{"n_layer": 11, "d_model": 64, "n_head": 1, "n_kv_head": 1, "norm_eps": 1e-05, "bias": "none", "init": "normal", "init_std_down": 0.0, "beta1": 0.9, "weight_decay": 0.078, "grad_clip": 1.0, "decay_shape": "sqrt", "train_tokens": 110400000}
Each number is 128 + 24 x the weight over the matrix's rms, rounded and kept within 0 to 255. Layers, rows and columns count from 0. Numbers have three digits each.

# layer 4 MLP down (transposed), 192x64, rms 0.163, rows 100-171, columns 0-63
135140119081097173174121167175117132085144154123093141096099132113121123104140128178113083129126130124112158138154104161135164099089126153153086141137146127119125150108115120103145122111181078
145114111137161125126112143125125090120116128126152096148144152147164139115107136159105136112152121154117117114146127113081114136123143109170127152142147108092143150123134142136230141135162127
159123115152155136114162153135129111159115105113157113155099137099125145119168111101163137141116098130143092121139071150155148134126093157184128132132141139080065088127129152145131115150111142
147148127149093134144122116146113161133193099151123095157140155102103094073152098146116155124150106128139143146128108124146099113123128067106165101152082136130094117154132162132153134116131125
139119157177111109104141133143131121103121126169086102110124155140130128117120127073124145135142090129120152100127155149128098151159170116145138122132093151114133150161139172141191140106178133
140162122123113104138121116133157128156109076091098121133109116141152136153136104124086162151167116133113105122106118151105129113185143124153134166115118088122138169160159094111133144166089165
139172161114098153138145138111165115171143152124114153138091123172166134064169137133112122093082132101096137113142119122095168135125134135140114122099110109109162147115116105141151126153152109
109141134087094183087135149074104108148117121086122135159163139101177151106119183120129117153140125137102163164135131109071150136158119131108160157143103160128077146119140128137150113108133125
132115149128099135160162162133118116134134101120135121148119127123154114099178114118121181102120129150116144129146108134137125088150114135147121117106093150115172087167149079124160192099133143
155153093112118136137135113130123104138111138109136154095140163137143100144137166138139168123123118154091112128157135123127155125095119147123163117141060096110097105118130089134124102162133147
135133140086126128159090139163156097146093093170082126151118169115139125144115149147115104105166095082179129145136125132142120134163097134141152090136146124114118090146098096096131101113153166
179131121124142139133104119126118124180127165113136098123140142140154117130163123094120155093115152144162134144134089126065113111134146169149140129129111104084100120125137090161179150126150167
107105161136126105083080131191138141174110142150093099144142126142157135126135119123119144126094124129153166125135155145142094144135106122131105146113125151175144110106156154137099117131110118
159108136108126146132110126153063139146098105158177168146168141110116170155122105150105130145086123108110133180131137149096146128140118111114158178113088124164163121091131138127133157134150095
067067119145101159133123120151164138136150138108087124141117083152127146130158099136105083136136116163114131119131148162091120176103119116136113126119080154104147136141126111114160182161129152
152117116160175124128166107119108133142139127117148134159150130110113105129169160117150094121125091132156157141104125119102133134124123145184106170112140098125132076114140104109158149126108118
111112083171118150128142161167169147120138148123140147117146108143160135189127110215146146166161098129135098114125155149144117147142123154107140118141154132135131137123113138117131154153115138
111133081087149116156153162117134192119125128140160167119101138140139133126174121128088099082096142165085118149119107110125146165112140134143180152098097104102109088137139095081080101135127130
099120105115154148101161104119114067143124102155124126171111124136157155083131120104080129143096146105145099135135116120157114133127086131118133110105086131141150174145144114144145123101109125
150100123170139128146097108131094166144115134131149114115129108104124139101168112166149142118128159161101109132099136123103129119118146149157110138156157085144106108158145034116088119121114105
155147154166122126146075123145103143115115142157151101047147146146116120149122132119118111099130126146133142135113139130155132126116122152095151148131159078110140085164137113132093122141129160
150119148124112129113142108074132143139171144117112116080105116137133127064128114175159117132179140111156150114129133148128090095123148084137099097163139124110136123144167124136200093152136146
161142138080104129156118133151130137087127137180101117151134116124170117102136144148128117146154101153128144137100124109123098161100122131107135111135107147111118147073127162178120120110165152
110131131105144091118129105146083132117122131115146189093139163147156083128166074126138103117141139139135090109127137150120146136159124113118100201137140148132126101123133113111128090153119121
119131142093111133111135167113150174141135131098136154126132121116124140113185138111119116098127140149135127132169130070109159094108135180132097145128120152155147094153149138102131108134135102
120108126143168106106139124158083052170133099107120136146134101117141119155100113125128121110123096131173131123133120102061126118167140098139129150126132124096099084099123128145206143118103134
146138148090151153096123142128089124103067198128120118162150125125102092136107133139137131140119127126116125113134179143121111168098123157122150119128116130191083127144128149163161142127107116
137091153138139141146128108077126130164154126116117096111109145130136115130123144123088096119129109157147189145100163101142111104153121138136108103131097140101090143130147100144112155097111124
115137145149156103094136159120073118165118108148105113155088133100143143147125139117112167178117104102114107153140134171173110155091161145147124140138121132138100170112109170153088119122112142
128151099122106112107129103128099190106178114115118152195129122136130093148127168091153090131170119136122128143144099116127137118124120128111136142129139113144124110082142139095092089140098105
136134136150114102156107123108148103117135121156114118123137117134145124122145137129086134124111146098062118157131141113114134102156165106108183110114118109112129097154132122133180130133130102
119115126155124135141117125108112119156129138150104089183098146131175118116142120105109114131138112171131119106133108140089138107125152085135111106124112161159132135078146085101172128116110154
088126144169109125135182163183112106115130114109102127134109133113114169110158125114118163122140127142149141120143159122096084138139122102125113162132091110112132135146128130177162136122120102
112155110122154133164133128136143157113134129149129139107114119130138120119096131094141136108145109113122126138104146153151104156140161094144155147169128147118192136122145123127102134108123122
157157121149133143106170132168095119104180139086112103095124086136116089174123118127162142141120147118111123134131112119136105114101106198155154146107142169136119135146129159136123132119148121
119093189120098129110124122105127159105134138163124103103138151132147160128102151106144159144120112062149178128145159140102150148130082104123160160136147107118152104118125155164169098127103093
140092149140135142100112085170095150157102160165129145098154174100109102085143115095137113151117134148148161103125107145138170081104096115078131120177125143136114101131147149133128099128147129
149130124099135144154108129147099132158076163094122149141123097143116144172161099134153138138138140117136127111117106148163105104105125153116111157159133138135077108101134125077108143138134107
128154112174130105096154111127157121093096122171119117110119161115101126180112146181121126101133103105144141117092144157175100104153132160116146150153122129119176077135116130126100123139089121
138101165116099133128157119111151101148099133102061136144123092117140166100160060146140140116125124130150139117137120115098158100108129143091111116124161122137089117084125176128086103124118138
140140142062097160114068125106106169091123176075150098142102131125114168116127154158107116100165137086129109147104135104126148109132154121173124112122086142141104160131152082135134094133143107
143134138161150132100107115098152157114201129156136164136137109122115095109106112094125113112150174129138096118107112139132120101136122112141085116113151121135153108139097182133080133129103074
136145158139163116134119094131130139102090158145117159105105150134103127150137126147125093141138122119139133114130128118201102094117120133137137118120173108151128115166114128137055142173136091
105113093111124129174149160067111109139111127122103096140148118103163150113182117111139164108136147146127148164127109106150152117081129174110089122132122109150123104091140111137083105107127102
140152113193142135093145150177133153096134122116114111152092080123113100125115160128132127145128143103120084133128087130149151150143113167181120139140143145148116156189147110160083111167136120
120104127128148079114128160133135117154151126122151113128105135084105115102130133105148107174132124157112116168155096102110100128095130172141112155118112089122115158127116128134145185093110122
103114174085139149158134122144098137113100114130124129143148114086097167158110132177123114132116108147117099112108118153142136113107138078120122136142167106137136166121173120133174123132165147
131117104132142152101085143161139159146132155126153111116131082171150127115109109175121110162112122123136103106076173184127144147102120177115124124170145128097155111119111122110113129133106136
148115184111105167118132084130147158124096185077132161138107141114140107152188157134116137136115118128141092096135102102160124126124129144161173111124104097113098103137118156138157097115127142
127172145136139181150129126133128116128097199161090124162118107162138106169167116118112102124134143136086130121162087098152155164133125116113184154082169106139122120124144137147123109107076149
130138159081138128135119122138140123131142110108092136133122121164118107095132137108132078144095140110160091099116106162090105113142107145101154040146145138104124143153095145098142134128153110
171101121097098118170144116153121150106136147158182164173155157173097126122085134119117125129171152135144085133128108110089171120119160146108187090109120100157125170082075134171142127107105127
098095083115160134133147115152156116128115103139135140089098155125107086137106108120151144134140114104100121174166106155137128152137111136150144138134087177130130080158118146087092158148107145
143145124123123091180126122115110097131130148137127125113082114127105170108161084118116125092079170103100125140112106113056170147097144104148107108111129098115122132126101116156206138150137131
135128142121113110119112150130120101112101126114145134136148121119161138105151096154128152095151158134133137105149153103060147121120115123097121095159096154135151125101111142120164084127128098
151142093080122127151125149176148133167132116145147092099096179141129130117132167062130141083114165090134112096171130115151137138141142163133104097138113147075151140096113082114170128132111192
134122141131164134139137104155108097143121148133138069144150077130148138162108118144108193160124130140109082100140133132130115152085152118136144140123115111118163193119123152160103112092112160
134187179131132124134124137147157129098125082167142118084112142128129086087160125138124161129150106114136162102137129146172123178152146091127108131162208115112142129136108131126135127108143130
113131097132129104094111141143122166103133137135127153147131127098127131118100131150124118156126118154138135117116138134193103110119125142148148087148098135145174133121134119141067092164099087
098108165125135107140117129053098118107126143126145116140182104128116131110179151172165109144139116142145128107138126138150104089157190147150105115126120130114141136169105135109141127142123084
181171124112126108128178127104091104151157137112110113135157134112121138084085115136075090131130113162167126134107093136119137144140179133092126112104099139142143147152138171136130081149069138
137145160116135098110084112120107122164132150167168115103112166110123100152079130127099162155151132078191139138135152157102107139134089115142158078148125141107157096167122145125175103114104135
133142114198102106068128112131156146117125152114141111109123150125136131127155140082084155113125091089133138110140174145163160105146131096116108161122096135141105111115138075125049129148128117
113107198146116130121127080134081117119146157159128157149156119112148132168094155117119133156094104139112159163120118140096142110156144118137138106116161124160113123173169111135145110102091116
127131117147140132149136095084146125128122149145142142116120141115085123127114107122105117147162130122131125127108152135187127101157134107109133129135142118105142129119111148139014139142106120
101124137135136134142137157160141139122148116161109138132115107094122155116111128098166142142109069071122107146178131136162116092158118064157132127093135143137115102161101125158116124116122126
105148145095194129088089119130142170117138121108147089167121099123158130142120138147097140158119107146110097169115125124135140136148175158157163106114114119139123112119144124130091128132121134
098115129106106123116160138125118134167092146125101109109134123119132146136117108111156078121122153085150116128042118148110104132120109107130157117126155111102152110116082125140131117132103091
156135130097106102148127137097120104133114134147117156136097109099171117090152075124119126112137122180100150124146106119077159122169104184135131141139147154144116107115185156137142134105115104
109116145178162116127125111121169150123143120116127162105107143133122130112114091153177174116164109113120146100121112136148133116143149110108108101158145119127150093143113118110057136101111144
117148149087144139162124129130088073138123133107109132135105119092133133098155128080107107059111139141116115156127142143031129134152172112110113119115088134100123141116157099146098133119190149
119149144137111112141119158148104135119126140157083123134163119088125159125158091124143124136110135142111159141109122094115148105106081153107143160169155104090064143111100093151094102158145165
# layer 4 MLP gate, 192x64, rms 0.187, rows 101-171, columns 0-63
102144165129119135166100141141129136130091148151134123101080090095140185107133152101096095108152105102090135121132119105142118146146098143150102111100090092133134140150110129122145145137137103
117091122145148126125167115089148116090110138124109154125142091112097077100145117114147138067122110137142077108110133121090104185129143094167139105145156110150098100100204141149172126081111118
118119150134140115149118146108178119132167113127113121157156127151155112131124148134135108129157124093101168100127145121117132106090126129160110118167156122097111122123192102102151092141157141
115127125136090151123126129107121154142089109152093142143137138085124085098089156104157152119134127133133107114122143157117117123163161091149155161119110131130153130156152161115134171094137164
140141153111122124151143122099134133149162131091106142164108114129134138153167119110123152164107099155149135156121171094143136082142094173096113104135113158110130089085150138146152144135114111
116100097111102147144130155132131107124109136090125131165120073124140151103156103132114114128123164129080124107146142125095171146110138113098063156109114147131137125075132130161140151088133088
144073152106133102170144105127136096126147116082073132143117122116101113101170113111143148110111118182158116152092104098117144144108163127124097179115081153127115142123129130157129128091162148
117066105134087144111186127125114119139099118127099127169100109116135153127184134085117172137111102141099139179123078118122153123142122106127097147134107136118111127112134062137147157069142137
105126146102118112141141101062155078148125102140134138111132162106148126136164132114117146099157131125145119121136088147086110155117135169074090119110094124137095077094126106122164112107153123
115106094123149111178197149097090109148151128110127117136136168153113175138127084132138116084171096102049126120055151117087183136171156113160169138125122112117076125097168167164170130141124105
116077095111069155119152167097128147153118116125104167152146088121151192102113094130119120174128120155125114129154128163141105152121077089143104125139140113100169144133082134150123163091119160
094121087104088119140150138117133098138094117138154117169099106131090081147109130057156144144127121149159144184094123134133194136133152143130143156126132129120171157168181144125107156108132118
158091102114103131071130087126104127132110110069145148116088125158081132101136117119133104145120140136136104119147130143104155160097181174091096168100116137126131159090124159127162128101172158
060085098113096108149137151081154123115125159091120120129144092132148137130136145100151129097102080164163115151123126161103086158146109119110106115099091144135157106099118154131135156098137163
127086178121139144121129096116134156097131148128091153162121116077147136125104130110151113143151125121132106160151080123134120158134145139141122131124157115169152094125134104103107107158127081
132079102104122157096152134089151133115121130159117115143111124112140169106101125137126146201142136140154117089152114131153094125148126115101151108160084159114125145114130099134160114136154126
156161139111081124087124135140133143158094141156098129144145096076167114103113092113127160154138128096174075089104118133098125131138151142100099101130087129139187179115166129086169106097140139
097153111162114126125204124103106105129119143141160130107149140141159116104131081146110145092156118157159135101119127128144123160107130130134149142140145128124130124113168147159122162137121152
098111120136156134107110105111125104092138123145106135110118161133101150142141143122127179119163131165164124187141139131095145123129131169134145117145155138140095120113090102096163151096118106
159080129081129130155151110123104088145172118128152150185139109118090133101121111123138164100166129143120124127137118115148141141151070121084129116134111136169140126119145120120145108135148153
125113106117118142137091111135115161141108138091102145136097068154115113117136135131137083138120128192155101119102166131133121132122198128132137124103111080193118158091125093157123181090151140
101138132152124131111121134142138161139106141102150142170094122112107081130130117103184088110125103106110102121120107092098119146157115117130162153116185129154115108114184122112137111153123139
085130125118094141145120186120154126111107160135105112167170129126144136079114134131086100140114095149143129165136110105119094102115119119156092113127122116097139131079131157155137130115158207
161124102082112152105128112083102137117137110135101159148117119112129107124081124086130141144157150129140091114122075111131078167142148121120125157126129088119157118134120119134112092118148096
123146127120154125055118101171122127164124113103140151151110116166109086133114125111079113114138082140132150137095107115133130131108098140140087137120170128104133129113119125120125123120142109
136116101108146109123169106141129098077064126140095133135116154110124108114135125127124131122178134129144095145114157186128136127160098181134143147131121118184140140145142158107136121133134145
193113157139140088130143137105130093119142175159117151139143112151130108111122072160199101091132140132125168121123121105106158111113132109093123157108145104126123105136129131165160100134151126
158096142137127145150147134113158120086131143132192098121181127170114126132140123118159140074139128176110128121140129121101174138138134121120136116106107110115121102099168109139139136084118158
129092144141108110117151108108171127095140109145104146142130166113097105127087141132105120163148102142137108138109116125137142132125159123140167110093140105104147131160146160143124100109165093
157105138119101171112121120122151138096160136127140139153166151170131137117135121113138095134098085123117116132143145115137126139128148114139131138087118135102109182122172124141143119138145066
133134109075092112157130147117134114147117151125135160118129129118082152112122152041148198140193135081120094174127111086100142125161113133127079161113115160129082145098157129166150146116152059
116081115116154135139147150142112092148118136100118135117130136146140110133123128113153149108153114171118133126140136150105134112125103155073123148127115154141169142156122130200118197102157114
108110122149130110124165109091102111144169126099132124167141152107129139125122165134109167189138120138176155158135118141106122085123106154123151168131104131127073119094142117143113135157126153
162129121102132158136129099135146105098144135122090120130161119120128131119151093120140155169147147097084082099159136113105113138167113144128109145155171118138128145157148181091180101111116142
162118135085081120143101121107144116142130158143113140101097132169132131123126138148118149074135129143109157140127145173120163141154128131135123126134144094083167087141089126128154105113148103
146135111161150110109115128158083141119086180126125138107159155138142148106161132046189117125109133110115176098147152143110105135116117113128146168133117140160091111161132135118180141147139162
164132141125099143147108123099131119053133173122131132151158109147143133122133112117153121139150079125118145161121139143128073133130100101124137105098087121102161160122165138135126139134122123
173143122075112134157087137122136125140119081119142102145154066126129144078171132117121113104110141127097134149138128100077153130100141111134095142122129146139067181114126116130202144129132103
129112116123144135183146144101100114102114110092098136123129125129136158109168139116080132146129151131152147143110134112112122099135139128120115183096102124143130115081115139150117138125119149
187119161145104097173133107110167108093155122125137145192104124124127112142206100132178131112121111145136102109121118080105097113159143119119158164129126143143128109116113129088171116061149134
148105164109140111151126131153138106137159137129116169147112131101112160111176153130153144133130136138111080156067135113113148108109137122105101169114095120119116083060139156100194153130144125
154123140065128163132133188112121132144126142137108111171135112126116169105182121122103149096111118109129103125158088128103170146123142144133121164115097158104115145158178123154140130157138099
138115118145103145136134158114110139101146144092101169163117102110110123127177160118125154127137098165107153173108094081133131106132115129072101089119142104124079144097107109146121120142126138
101097098114121144160144125104098125128140090123147148128136198115140179126119115048138109125147142100151149152145115142111122129135114130112086177107088100115148114079157127151120135117144145
153086136121117132096154097121084121130123119107082141102164130184133164124148159128166155097201135126150129140119122127117138102118174134155122118099154081154157101107100121108138137114126109
157134137103162085117145121124147102121145143125161140112152120117119123109130111139097112105093129122147154101129160151087130125129101148135120108139124125149148123120181156129143100159097134
115107110084143120139127120097119095099114128082093138197120149139177169106149100110110155174116114139164127134104110147128126151164115153079148130139108148119117121136132141106147124077129133
141127152114078128131139104123117134138091147127119173150148167087169126129145130131121137136113125142101093074146075098090150155111120127139130152119096110127111120109109123145123146065122135
081130123136149099157101129117166123115092146155054117171133124147164157131149142138117088151154161164127119110121134100117138143143089099106099146132147122138130121144131118072154087118137132
089082133146094148138132122135098137132091115135142139163148147110191146120163159101121157166142114118105118181112134163148125131098107139088094129152107131139135104104112125111138160123155129
129121103125135165129148105081147106177143128177107108154119107132135105088099107113110137111109086144127065102123153101115114133183149086137120153130143080115127110166174148107142084122150097
090126102106118163142138137116075176164101098139146142143114165108147147130110152117116136150134113129142151144106132112129098128118129114114116131099106156123108132142151111115104181157108142
143111122088107133102172072106123092117116129120107114174136130147144154134140166116184132167092146145074154162116120124106152146110158125119158116121144105103133133127121115130155170158154133
133112113102155124144111132103106149170072148111105110141127146100148148088156122086127104104148148133115113088127138134142150114166138102098128137124120132082125091118172131138146130103145108
110122127117112111148144148106084106165101112109110145150120105146185187094176137086122145142148114165118111167126139126125178156079075098113091143131102119152117151116174124128157168170210165
110149116128139152121136118122156140100098155103110169142121128138117099071138108109158118144194109105130106106113081094144135109115103148172151160165158109128142107151167122118135114133122133
136149110097105123161134142139131149129082100146123159117161129122111123131158093145120128112105105149049141136148138158142164128126142120090135125099146128087167200144127103145158128128150108
129126117133110134126150144144146126156132167115138132120130118154167117121159106089113146111132140122084151159128088128109156157120144111103131200096156117120077106099149113141132170125102151
167138117107108152125151134146107131157120105140136121125125130128145122099113096117113159117100124112114106127118122107098146189118134120124077173134124120178063125133156158165162104131121128
147115115162161117159132142095137104160169132163118158142139128140133106139128088168101136137145193151119135102092172126109135143197138143128123131120125125078098142093135148147150139110141125
140088108135099154118188159149153126129107135090074160147102078152132139134162134119134110117124118161077101133101126113148121136127148164117123129141121117124096146122115090138133158146156146
094114122096165185140116147146102131148084142108094149114101141108099160103144127113108119126124110152084124114152148169150156123147134166106093118122115123109157111139129088089121145139156122
174085183156153150117153138080127105128110167130139122147143124106128119102122113125106142142131108088155137159077095128141071152113137163104152143148147075131091137106137127105148153108147141
065133136105157138120184097111177127138108140104103130117119120107141107115128134106116132151121097179114146141128118157146100145141097130153125161182116158095105190107130116131125113148157097
143116133101105141165125140115129154140140148126113105097113092086136094130147141137169153122151103117129116105120146097101130104150155124175138130088100132106120061122140103156129156155120120
116122118128062133137129118160127138180123171163175123131142177122112122066128112068150170100137134186153113133124111130120145107098100121074153117152135113135126135132111072141138177130156108
116094132120091123189130113116109093136099104121111139149180143106151162113108102098119155182117092140068139171143117166121120175163105121081083147122143118159140142084125114130126138137142148
142121111125118100139139125092123156131110134120088146140102118099176124121155126075127151117166137184124134136120112132116155121181107173110103169112127121142100152129160144160132155099111111
173082128126131109112142142106105135085085094132113172140151097097134128094134120137131117098144128191147120136135129131126082115124117169149128154131114130122154170156125118117143182109111140
145082086102153169118171146139145100123141132097104161140109127128099137123136122118130092144121145160121135130096104117126138133145113150120135170137108159119085138143110154102229138159112138
127083130135135136122137130103145165143118101087153135162132154119101121150150138112087115146164096147093101101105116146113188143166177117134154106093139122149101129147124130089134148126159107
# layer 4 MLP up, 192x64, rms 0.169, rows 101-171, columns 0-63
137105122144120131071106141161106154126133154081130088116117169162164127140168113124135131124092135111148159143102112103110142147124126135104151124162120117125112107062121104101126148118128142
105120147138129187133151127156109133167119120133117115143130161158150120113122185165065130137202120140191084123133120132138107146169085111134126158130122120104130141137109092147120171124121123
089138122145117123110121114150135186128122056109095124120129163145151145099108149122147139109089101169102129130155158100144100116134179099147136147162105164132133130137149057127089145108160147
117094166152146185126144075121109109105162105120162145126149112116133108155127127114124103099108112163119116100143148143150122145130101120155119168141204111141105083129109115119146087133138127
121126117110124131127126186115143131126131143175148137104148122126134090121134174129152139096123119148123122125132111193097169161109101095124139098086111176154112132114101164088123117112127108
145131122130103146086161119082148152174140138136127120117156152159117083131130134120122149064149104116141116106077089155136105140142141159153155119121169076109083106145112084122138110152161136
112154057125118160155148138085114144074107137115161160099146122122174173155117116099085122152121146102110105117160139126117145143133125144127173129112094106149137119139151117111171143113114085
132119139157160128150153137100135127147145160127135149131171145134136091085094112134137113083149129146110129109108131127119105153130147176134128185105157110134144122145115147138147146150154113
123131121167089132103194169151122161144100141113137131108155113165134117136116106134161113126072129103094103114098149117125131153141088119126139123110157138117146128124136090136135137119116134
141112121095077105132135102135128153181102078133092132144120119163094162171134109127094115155145087115133128088147177083122115149153162116161120144183128149137096111122157098147116124125149121
125151114131108124104100095148113119137116097102126105126092159156088106159106119147154141117087121110142138123095190084149161116157179142099172112117145143119146159155150142137109140110162154
109129113123121150104202112136129145170105127178159146134111141110118150145120158109154101130089164133096153137102118134149159151136144124162135119173112119115118147136123125132146137127160163
091139164160113111124138120113150117098139138184140119183104157095176145136134185127075150155149093074155097116139110132131108153115122147180137144142150207157123163132149161146125134153149128
158148115089082145138068136160103086107140092186143147132131116087087120104143089139135162133107133147134098180125148070102156127144145123132141112132137132122093175110113111104136126095122101
126104148142125162147126153159118135139100080141131091137149172095122141142124155119132183111154130149126132157138168147121107131166114118136134118140125141121111146128132112090137152076100161
147116129076149117140110071122139127089135133147101126144156092090125140087133131148159103163089169166165116120127096126138099126141143119108175122114128133119111127134128156121150067118126104
068088106163088118120162138131115120121095107134123122105145102089150149145164183137173160113135125105116134150132118193146121117137082179131141168149105143122127150074148128138102139156131146
124124143158139126096119109134148120159144104098133116113123100169131120209125119108147132150151124153155145114148116126126101133132150131150092132139093132150104059128155085150147121114144143
105129163121107116121098131150138097158111126088103142148113056116103119134125159135148112150126142168102170134121091093116105117144186127138098114155099126089139115149111157137150132120149135
135095125085132139155112125115091151181114143153083131120142109123098100105096156142112106124175113117122168101117130137129118146131131124106146141166118091138146117162119155144106106093112153
126122117101107132125106085145104108102088152074169105121143114094151157129139093149114137116106093137130156154089090080132147159130162142093111121069120122123127153113104092109137130095099119
122120120151115097086124112167123128149104157104155145130157121099149120102124126132153149100128171177154126131104098144145114112139137107124140160149153111144080089149134094070124099131137111
099123122106155088166129135140103104092118106128139131168074111099116075153116123152109142133103168090097160117129113124156129119148112139140116125136189096163152123109091122139130098156101151
144116099141115103127148133137132093159138172115141089121145137131110146144107115134116109142121120088105124133122135114107154142166126133099147127113092178107116164104098129177103160135150128
130121118145099132171119135165149151127129121103129134175167130099139099135085129169125154131128120144116128094123146120137069146089088145121142096119083175107128162137103089130135124134129156
154160154112128146153080149124159108144158146123154105136136081111170144120156117125124198130120160184143111118099114127130119141109122123151126168139108176087150123138144128133149086135133158
170104132138098129085118138104099138156138156121118124134152114149135105141135144119112075123118162151117151084123181129148156144124164097149137125113123152148131143111135167128180115121140110
118194093118125100094177153146117136162111093115149130103096125169101136153134162115126142116146143124127143131108120113145099127145137153135110088106107111132103118071122121128118165148092172
151133117128136155131159096091126101119116110124157098127119160158135146111117184102093128098148095108143145164137154105085144154081169120164119103138127109131093106092106120096137145101121120
139137114118130124130086128097155141143124129137131134102068125085128142108110105131116136125168133123108118133148118137115097129108114117163133119156123141148100096150111131098154101075143127
106126173122165104156151151113121102171166093099136124126106137086167117127109093141103114087115150150169153119124131174122130110151103139113147168180142130128167131132107105114123164126144154
144110132167121109137112131157091139082147090107134156131131071082102122112129105145097131146106121117157129106114149113129112147145094119126146143108150148107096145086159132112153132185103115
115130144149101124122138123104115073112114120111111127163143149093113132133137135151111137183112108183131135139133130115085130104110110154146136153104088120135062114125113114116127163148138147
105132121133137187114141125078157142122129073114112109139105103142149101117121121114116194144135135137153142139099169108108144184101113101153124139151116149072132105128102147142145130120086117
110107112168133106203107136126138112134155149137108148113148180123150139123135086170148184141118137130120128124094123134186134150136128134129141142141129166117125139113165104116121157128145101
127149151117139164103115199112130138093146137161094150132098136079123080124170106138144162120130150100140098123123079109100132110119108109158163131118133142140114163138154137127133083138120143
138153160117105093154116117104081118119124149104111134169142121107161093148116123147151125121128124115155128122126127112127118137174110124073130145093133133126127145137143123106089141087089179
150155137112145125123119117128195168138136085147118127123146104126140137113147125115131116121113129125122114157149147122122140110111160074124064073187118186181115154094136081147140154175121111
131120176076093128136157142152147102154117136167107130128148146145171116133116160127177136134097080126111127177122107131163123111152134134144115106135096131091125117126129095103145122101155120
111151151082108142118090134066166125115148178119109102163121121151070155080138128129140063109115145104120121153081099107130147100138162147151125128097102102154110132171121125131130112148119089
158099160104193136111136103104162134148171112117124153124131134116121172130113180159147134149141127104130110133084138142132113070133112077100133135136108094121142092111126165114145105137118085
156139155060138132111115140174149121117109148150115081166106123128084150102163150141136141087103114116121131126132134156127175144100111142143126149132131174114137119159132142140122126178127122
129141141148142133114151104073150127112153124134154106130125186130154100136102111117108092175167105157115093129120158142131144155090120146141099145137132104114105140111170135092178162154106142
109138098128130142127065131085107160122159137149116115091128147152130105136073113131118058114145124094141118107153119136132140085121099108104126135097163093067167130111136153117081102110127101
141127091086111148132091131125138160110110078122137145093116135090161176103105098143121115099179138174156118103144143137101137123155138122143125136136085142139123148138123115139120130130139110
160127142147123132139147121126154167118132169149109141139137131155158099135069115133159140156154133152119114088126096149141119110083128107160168107174164060145137131130129129125143115134139118
103149091058136139117133148137139107133118175157134117168160082156147129109126099150128137146106132185134124122163145114130144114134129175134142099156120116118155131144110173125133076087129115
121099143115113135145121128132152108158144149142137126074136114131121118138108086128161129116100149121102164129149163143106127205141127086098131127127122103118105112134179089173161118127145090
141126173153104135169101138132138113109138176167138136107145144120116106142133061157096152151109133067121128169116121143104085142161146134105126136126142100110119094163133162183139123090137146
135081126111154142140107097147134132138136120177150154176120158130123126143138144108147099098131129131105117172143174143148148078133177139141095110157093120127163131096104147099174114140126141
121126133180095152172144187130193197122135101162126130129091134154077111145131162123095109145120110121174141140142127172111156156172150161128119128109119126160099131122078140127134088130102126
166130155142144061145109131116121135120158176120095169121146145091132144129147102157147090137165168139186127099102165096135075119162162146139118106097127131109128135132119130165129141127142112
155148115091154102171076141130058129122104097111174135063103094149112102126167105109110139091146138091137147087124134105106117106119088173112087176092141131116141085101138153164126132144108089
136098147115083143138168121116139095115178123161136133125185125149135143140127123120103158145106142125094117171146130099103130162118120133141125119101107121153116148155129119109127141127119139
165109114176173110126119135137114164094143136132126133081165141162136105094084165150172054085145144126123160103089129105126104066114133159163113086170114117056097126136128093129143118141143177
113114172113103170119101107097116123099109109161131105118127116115116107163084105132157120117146153105136101100152115119119151148116106148184144113123134068113142126159133093099134102173145137
147133128158123137139129122114154088113140120138076136101174084138126140139155100148162104102101156085102117165117160103174090135170091148104122101143167123112130143127129127092140084138140123
143138140133132132079123149152135198158146180138157120109115142144128116128102113112107172095108169113127133166131084143116157162135143096119128153112159129125093124150105104119102116129100134
171184145097089112119131152119117144116159147092107138135089147124135155121121163153163129140115123126131121076173134151142128126124130109112139128111089113091112132153147104134114194177163117
131156125152096112122200169147135120166148108137152073127111118160119143092122119129151102147131142164133144120117059162138152164179110166102116123148162138168125124137142162097126137135115110
134109120092142112134089137150107153172120115167114149107095109156137093127103158131154094090159139123167102120099151139199107135137136154121163118144135120129098101120111101084081118130096145
126132143083145111161127088134101126118163122123166147145107125129090111134091049145140108150125150123104075128120079130104130146137115111107192143164165103113147111181137130107147124098123105
105137156115119150107130147155151123149151137149094183135107132116173121148126133116075152106167122119110105107145116153141178177145145131114137141151128150126174097173176146100136146121087144
118131149147133132138161097145184139124104129096135133133096148096141122087114137128128124179145128083116142136136150162095123119134071122176137121191127146145128119114163112137150093105134111
184127125105129155159108088107086114117109132140122120115157087125161126163126140149119147108097103132107154098103152079140112108142164160115131128093158122085113152118122139185113149112130134
153134106123080138102124092128119118138098153123124138139106123150132148105132157143147106148133133130147099113146135141142159157080145160165155126101082098152154113142117126124103130077121140
163101098102097161139121121149105143145114116126167120161158110128120134117115128105125146136079100145133157141176144161115144119117091085133109130166077160169112139110125173085128128142148134
121116112132104167127099161105153090151154146110123071136149151128104180107131122145135115137136122106127125161134103101117135145113174098172147146105124091104136095114126124151191125124167140
160100135122143138070138092124136141091102083131120148123154095110086122141099139165145136091151155156125102151130154138155099109116122156153140132116106128146175140134114132125129183119090124
106142165143106103172085126107079137115117110132160126125127114134166150124174129106143173064082104106147144150132137117096125110114148111131111137114123120112125114123137084176120133107156083
110089128121144084155157074128139133134111118146136143159119124100094143121108128145126132172148122200117187152142128099119125102137146111100085136164124170132128138140132146144102124111136119